Each number is 500 + 50 x the weight over its row's rms, rounded and kept within 0 to 999. Layers, rows and columns count from 0. Numbers have three digits each. The size before them is the row's rms in percent of the matrix's.

# layer 6 MLP down (transposed), 1280x640, rms 0.031, rows 987-1007, columns 0-159
097:502500568472498594502472498499482463504520589570556493419519388403518519534589435453519563500457517580550582449417458513542549490480490521565588567486503429509505437464476477540467468508515472499450464516539405518472601472440502525458480527505492400550520563481576593561542524569454556567435538474512466550606380513515558486496440508449607540444559520564523536559447483565512502556440542559445533469469511565513511454511597584567485461492464468492481544550498497402481537562492496
096:486498384540589482536540483473581463483419496570518543449502488431442489490565455544401447464543522451534550450528534457431509497519497536573503506602534503518504431468599480519454503461460412480538546488534429454523548536456471543371507473537467561507453434443460530491534448439461508489450440455534560559541495460526547456546533476489433419511482434561448524542477409424502463586562526520407557434627497490491510430447455544612473489518502527482444505582385490461428489495488564
100:511483437576502526443536538465506499458554472463513610536509499570467513468510487471528599484524482505413392472530477564466526481555530467497471550505388573619539482457561466509540448533494511458482475501456540550444461526572516410418503538431582559443512601475526453481494529512397441515438459523480479435564582607502434467554450450494531516506445496510515479425468589503548509503505410430562543491541449501425493475442556505496448528440481528495452529431564504565557532467602451
099:491431536562513490504480582485453552464501451439415410502498571494459462391495478416499485501503473476437528631499464548558434512561456538379531512541546516420453488539454526467565456588521492536508507409479495393442494500550458411490541503568497466473510470570555447512558450486585564394514413500511540575482456526423514540520577490486454449533524540470535542443568502444542445468564489558526403539516521427507537572473478622525468479443478477446532503371601481538521480472456507
106:495497470519472479518525495501503519488409513393596537608449444428598520534491495512495559504508523519565422476384525549481498508503458457472381492520451517572502434598460629467430532416525488508499517525488516497484583486453550450454350428454494511525513467563451597445371456527415521544409552474561500547422496498538477520477536557428520535545514652425499562433463415398521481500468500480539475529491598569536464470427520499500438402458606530446632421472477452473534514489527573
095:472486461478479455504535488509571469487498559565447471500415554541549526518494460476541583530598577596521481560461462428411496489540501405482605553431554496430434548511526472481572496442545437520488500476374423479604536521565526469530520565482515476619483543514471557519540539578561441532441527496512534567568532516514473578397450501496529547595492488589608547510418440546526630602500450487551538499498427463603410462463490580447506416507519504533524494403432531436509445510514401
092:564534528496595531495431571426483362453511519469512561467491614529531419451435473462504466442482555544508540494398468489494482534557497479560604541493501502554477514437517416610553525456518502583418455552603455507548490539472506504504488516438425527567500458451544594509477578463407504470451487481522454434452498467507558490411534499484494449417506542497470535435426510442586546469401527497574442601559549491508443496544550521516559498496466500475534431423505519497490450560590471
101:530494498493560516532491474581437384509481553587438537520449548507560448489459455475610537461412593507480527577526413455429506568423451450517475505543507413470555573481404454526532526493550522535541539516433436580495448403508534479576489479460483468550515440472569475479504530474421672539442473523486462502425506472456471566513489555513414598561471488396514580484569523560495558500561523555581472496461440461501489497505453426523439470605552550537452510457495473515491454479394521
095:530493445499527514491520494585503519532465498494593534529615510443593502538552556527489448477458522506473537600433538560504440541544460525536410456545542473428436442468548499435461485533477483503479520486546519499438437543516484506468530556516428496504466464540477420528455457417506421530526517460460458496523485517500557591468458524402548509528464427582473559566424467495438495474500499495525489541508503505490477423525507529532504479525536350566504545575534544448498516468545391
101:536480499439494492555404502412581440595505496474498450603463562562481522497582509523508616571498507518456432471543540590523466608549514502543454478406518461418485458506571492531426682605489404482542502522511473553418507484582530419507481470456530439496482529460500533497441473515434399556483394451500513475564420480499539512505576525489428475488536591444506483489494536465478461374350538432462585498437513483531556512587446411600530555481523543470505536511486363585558538557425543
103:446518445419453561453579446577537468556516544437568569405349481502493487539480568592470531459492478500506472566598543599524453498551501526449477550401436540418423526432449520530528538439556480422504496529590433544509498491528464539512521578460451613492496502499532557532495539598457455512468488573544436488429431479548550485578572555464487534446555480466494510475516503584590575422519467516464499456522462497494435452563640489519495571471595563485452522484549560486523549472469528
097:628486574508533576597570485423440537376524512504405387457435465392486400503506543488425536435550576459528448500524415498544445483504474528434593478541510511472511515538544540426429528520489471567545477529506473497504512367594528467469513481417519462554481478466476483529479460483501540494533487497463562547524601487542563471502607449452551435528476488473435504548554512512454539540545535474488521501367544573542531555527506448466490523446476449421465506477565502572424541560450553
094:500479525529482451586453476500466559403468420502525560426420525487503512439452515383575500426538467505546568517476433434549450539477519489492542409545493507503422447435518520439490555519451420541438474450417525562440507463658547437517509518483491519525514530498516447502451523530481576464531392522423512513449512409497488493570495501494525588518446540399518469571544480467579531529637508580428466493478561473503538456541419599520518437536413474418379487461503437524451449467561464
098:489536566578565434501511409518555506482499523536472460382492520574463516515552568534503557466537452443572477550497480470560472427455627492516411556513530580494492508463520535538451535485461450466493496461482424393558469499547501444488529540500450559452545522516565493453551442414484563482504549503486397563525366530491561493514454455557517554564543553454469437572520514459531456471425498467466549602404480480488474665522507528469350453551422542490544510420547521437459516491457437
109:488511505518591452432466458502486453436440390474565523508466518498557435552554541476502572490557570517439491426513445510505491447493483540494463502439483470553538479514463508460459516580434503482489559351490513608479494468495547496518576496525478510522539490452462513503488459472417469499463537478569524540542469483409421553530509451488503476499488552418419540482430457533551478425526502502480588480467509540508569573514455564449497411372616425443579484483501515500520580443533607
106:485490445533522524419536453579514479468417577488498509547491434471461501544497495521481525464473501531447545511451465528498523451418468607512586507546492523527399363501483517434471529514481497518465522473477540535449485533506607428469505455523496526565478573458480493533386518518561445544397470442474553520535613514504503541541512492485537539494527437530560453430522477533515511519552509456479500444441438482522536485412551420525417412513471488507442458501490536566434458430503516
092:546615516530581477543538458567470545533511506458453501524469441558461448499512569590527478566624497453469545411497567495525468554505530437606499591542479528480529489511426458405519472478570555480613512567342445482441532573503586463462477537515476400382480457485482450490568477552513424461515519473540515405511446494510573529582473484451387516504500478458508460622476554443589501570481478473469469531516417468494511560546533530470520535515507476521445531516540435457648465469435492
100:450521318512479529296462560543494530502549534492535450497458502459466486523497485583498495468483591505503524584577478571492529475490510375481498535487509497544523479484548382461508494501493486413450484442581538475511508558503494576525596400491457579517554511400557485589482523495444535411402445460529472496537432490411589507598384577543458536460549436584486575527545512488531477496471509504623555501507516593389393546489515457462510467518513441472490478466519489460525599482385482
097:510498484582563497501585435609534538477519481493521444493496531567498450536404417467363496532467486539570480529486424494493532453487457522576403514494530576486516544491460580555509577550457445505567519440467477500587498527406518425577541539521555479524401404548531473496459411523473561538409527601497518455454419445557533544500542490472406430497627527478478591408488512542490516582435571489509529437569516557479473509387585539414485460493617483503474507442524530531480562506549545
097:476486528494442472494461524510494522401467594477414513534421467525406461556512542550507502452518602548587543502523600521477518445529444423537488549450448456557413519577574427470550488504513477620420507575405487521485491493532511568445504420440442463590521553437536547492521580417432548464485461490580512578458535496502501477541461509485525481465502542457484489493532481515419566492509407376558502552526513491484448514533489495448523470536523459477530476529436446512478485539414517
099:492456550543525507423481468484463578527449482528510536543441529445456549434570613459441515415427450463459432521510533474560536534561567515489428510436554532461457487524633453441477536459537508401526532437473497534531484501553470530415461502474513391456492541599510469537471459449531579495494463419457557478528484502479392535480484452506510547493493537484467505519488540495601521473591525511557542480426561460382533488490465553515418471517620512489478523509442513492397495437446450
# layer 6 MLP up, 1280x640, rms 0.031, rows 988-1007, columns 0-159
095:437518499470414469471452499399454448464494609546494391558526392500567516508523383564385541516474516477489555523443475560517591383519488497515501503585525553404443580418501465523475542552508577468462519588536450564419512537460534532449527500478450444569507566468504578498511555593509374485468524380510553563509509564476578453554569525531341513532491455505514482518427513497492467491480542521467460486551611443472567412419526587511517586545498484520550518462531489552500442564480552
104:447567605462520560477556532529509375531559568635496489505416435507541456479580481455470518492530498499581505483502559470561507517560470561487509625470445529386501536482467574528488415501459406452480469505532458529560513427412486495540507533530479535525509494543514509492523549436478476478432462553489501491600551445435567584498567540479438504544507496582440447545520536404601491514437598574569473580541562476581474603415441481531489563648514480396514504544540505507428410564400602
097:502460493399512494432535464475525436501518482578503544613603490490482486483441484509476582535469517549521560573432535466549500454573536503526553534492537459548625523578508495515472476458588567465508554520446527564522480475495518502468584441493472505459503442535575408402439516505514476479450520539469518519565475479520552578411462513579526389452469512513486496549487525497507488510415487568470518537569560566511463656483573552385473439455522459454551556524435581558533436442413558
103:513501560514513520570471430503431408584463466579441387531543455483490493562556486560580639503465422479584461496489520511479509519471498551455489475492412535400442548577465554467546558488541469580475474570484467455544481518452536430465442458451493543486505527464444540438536504582467497458504450458529460502508455455439465466543448504514581551483534498478508540479501549534389526430453457525545480524468495494573547533553400388524476505446484555525472518430508494550519509493453546
101:496502478579435518570425557512578491477437480534551482476520509458454468422496508588458417555564554546576533467534462512510443444410564398534464472485496571541551471427472489516543550536527485514527466415510529592398463519578397535549484432539547530496529590494531501485476534437568484447609488510435506487369582454599502484525448505518482465505425463452489520552615603348531486528486481454494519520478528524539436461497527477551435522529444490486511517483532558539485413533470533
091:499554508447480530508480487545461578510442400553464467523527529501458531465572592569535508536541437578496512502458549533525578525420441474529414442504522535539521421594507599481491514445589477443531497419569448485454494567479453563474460526478510456445505442443513481447493478599479531584530420479524559488485547497499543503494406509465501546469442479533363546494482525430474479535536492434495537511520434475534537425534412442482454563423473467538500521463500486616516452504454504
105:498607490503497448488476562499497476483545440367545564485457464490522535442633447490563447506467522484399512415545600512433479587402496505488488486486422489399465483484410475482440502519500430489476592491447507544500533401451481421580506560414495486522474556521470466516511409473486490474553538551483449458443480602504504476539584477478424456517591520554528493476550552530568579466426442499509371462540585413409487489504503501443472626453414494517475506475541560526530561510551489
096:540549401479454492498574510531352393457561469514485476433427638545538458460470492503402539548497548475543498532468484447562511423481457494393362491618457429497538447578510535581518509447527497492469476401509437522431488546416486526523463499484477468478440518461476547502463485547421512473500480486517552536476546447542474394395507510560428536431486445473397515566432563401532448551497492543400493453452399438472410431427490523526502545519529487443491560394416548500598415518399509
099:504606416519512416499501470491560532484467495461545449457581556558509557502562412596565501580469443556435539430516474528520614469474482537484496609520404514490540487524552426479473600468482565506539467617521442486564430472539520459588509552486547553423414569472484589471470637410440553452456371524424482517519532445534469442495429526450443513465445552522513463468502486476490595429462503521383420589535480506546519507456564471429470523494502409491539558501577533527472504421544459
100:459493525505435503447454495536422518491440422476486494465508543453578474528501442521474402454509555486520476460557506430611598523393624517542455447425520611529435562483490539493539495542473520468462441479480514380484540514486516496520587503529455569554364535470569466494489444523539580488397521557457440617537399533517496518515494476476489516551466540413506551526502433569557545480475437395415589485447458538442447449518474500482545484498532527407601524540441545453538546523559491
104:464536425400441591511443428500599404579477522452567486449515607408474501513555402527508474530552599482604500579490509462466529471490504460470519538402536505368509540512505499547567455536357484463550417429441584483414429561486430496514583550488496501518350529529551477523538614523576501498498462490522526485494484542437477520556491456591485502547491454515458481500504515526533538416569507459513504495593445518455514609520535529548457484473532462462428521543486466336520393472456408
096:581597509502565556547393514423451482461547460457532478494569432520533513504534491431476513556482528505485553512568551534459518517457392453490530442461521448432501619489492486518526464499389545513481580493432474514606471526549463495506503569517470460379483476521557539532560472502496453458418555501500467465521547531448430439524500441534425475449454467531508448586519511497623508548472431431416456402566499409576530502430411376491514560396498472523563500478535448461505487526497545
094:542471447459504478422504533437543429549439550510487493488483515488469544591432622465497503465507439523522487499526554466517489489471552530507395560445588523562561474461521491471409558609538445493525448512496470576542405524567539438437584514507443523562523532532510520506460475456582487554431446511503451529440437536369488544541528505441491494475406464470514521427492507460489509546571523517567536494393491574522452450491454467477454375471427526535478509528445598463536495515532539
114:441544459589485493442413465551472406591481455511488561534529491570469402416547543561506572552529466415525501416512488559507470430494466451473423471582437475493585460550494506468506499645495620483430514500518498472558477505472522667510469542494388546578499549485510455536450538490481443575421505480531591521409463517459477477474550410504511584491486557532460469539461524545334509472511513534554493454492504521543497527534520558447528490395644393415517430436557493530527625485491590
100:451503452467421554542491498465525569541419462507450448485410445515467520421601596576518493422577537470533545495484480601476480514452493511446494477454447541505435489503526526512546517523543434512395425511495472459543466507544487485502429603519399529540491470535528445435581417459425504492507499495502540568455492469507496475582388480478482498479607542506530561561477440526537510486580470552528549541440466446552544463504418546474506487479488525508448587506506542530495555511453559
086:469479555513469462492452479435460527588484533396522485474510545487516598478580455425435474467518471563516405480475496482541484508460533565527524493593500514518407475535504621450551450475562453502423516508570512549644538441458533560505504487533518528498568458539527510553462498469572471547540525516428558483501518483571545471454421552454590494480467555357449571462515502437493478462429528445470573548451531541457368484460495446450506467563460529452547559509508445389534465501494472
101:469401488439477462455517518531502458459524440543552527498536478588510493563469519535558563516474394496499540537540494436549493497480626545539510462556494520553545538489521447565461480489445458478443483557527555517558437538438521455521464502544502602482432498481399446457569519432574515472558515439579546491557560491543575476532575478463446525439554526576598535579515565529528563386575532452570503527466594378567467534459584487532560505514505412517506494478490429517579470469543441
094:533363464479456460513463482457486569514567479476467439559523518490512473432494606449495370485546561497484416429499502423507614512580529372524429509514487564442459507461513488475475513433576526473508549499524427513465439489571458602514599500551404501466608612560486469364481545463452481504444519456482516547445487539399378503545486492558456519676532570514496457476444486507519585455524464467411486563475475504442537438450426564568564483443471530488424514560529522486517466533542474
101:574510448506574507412478568505487480397447490506544480476491438483555642525513468520433469498403523461479585492459499569478520491447528494456505457572581511472425519431577548554652612424461504534526527505594499539485422533483438522481526570571547512457593597524546468510472488513438567586424647577426374535495535454570534528647513467531536498432483561500533433477543438363504472472455494550473527423454467415492604450466473545485548588397442475533484491519550556473501387453563481
109:475533548526576449552499522514478486459629472471589458430557528518555530402450519475449535421418435594427574482535496460590516562481508538453510550643430496551517494548463480577422563523510463491567449570518527387539554488571526434568514523565531485458549572493460499581586561505496463487481471411539466419389504540518513453508461453495409502406455513450472515455521571444496467555508484562438440543491448571449571487463502462522523542547480477427537525463535485551438548543553485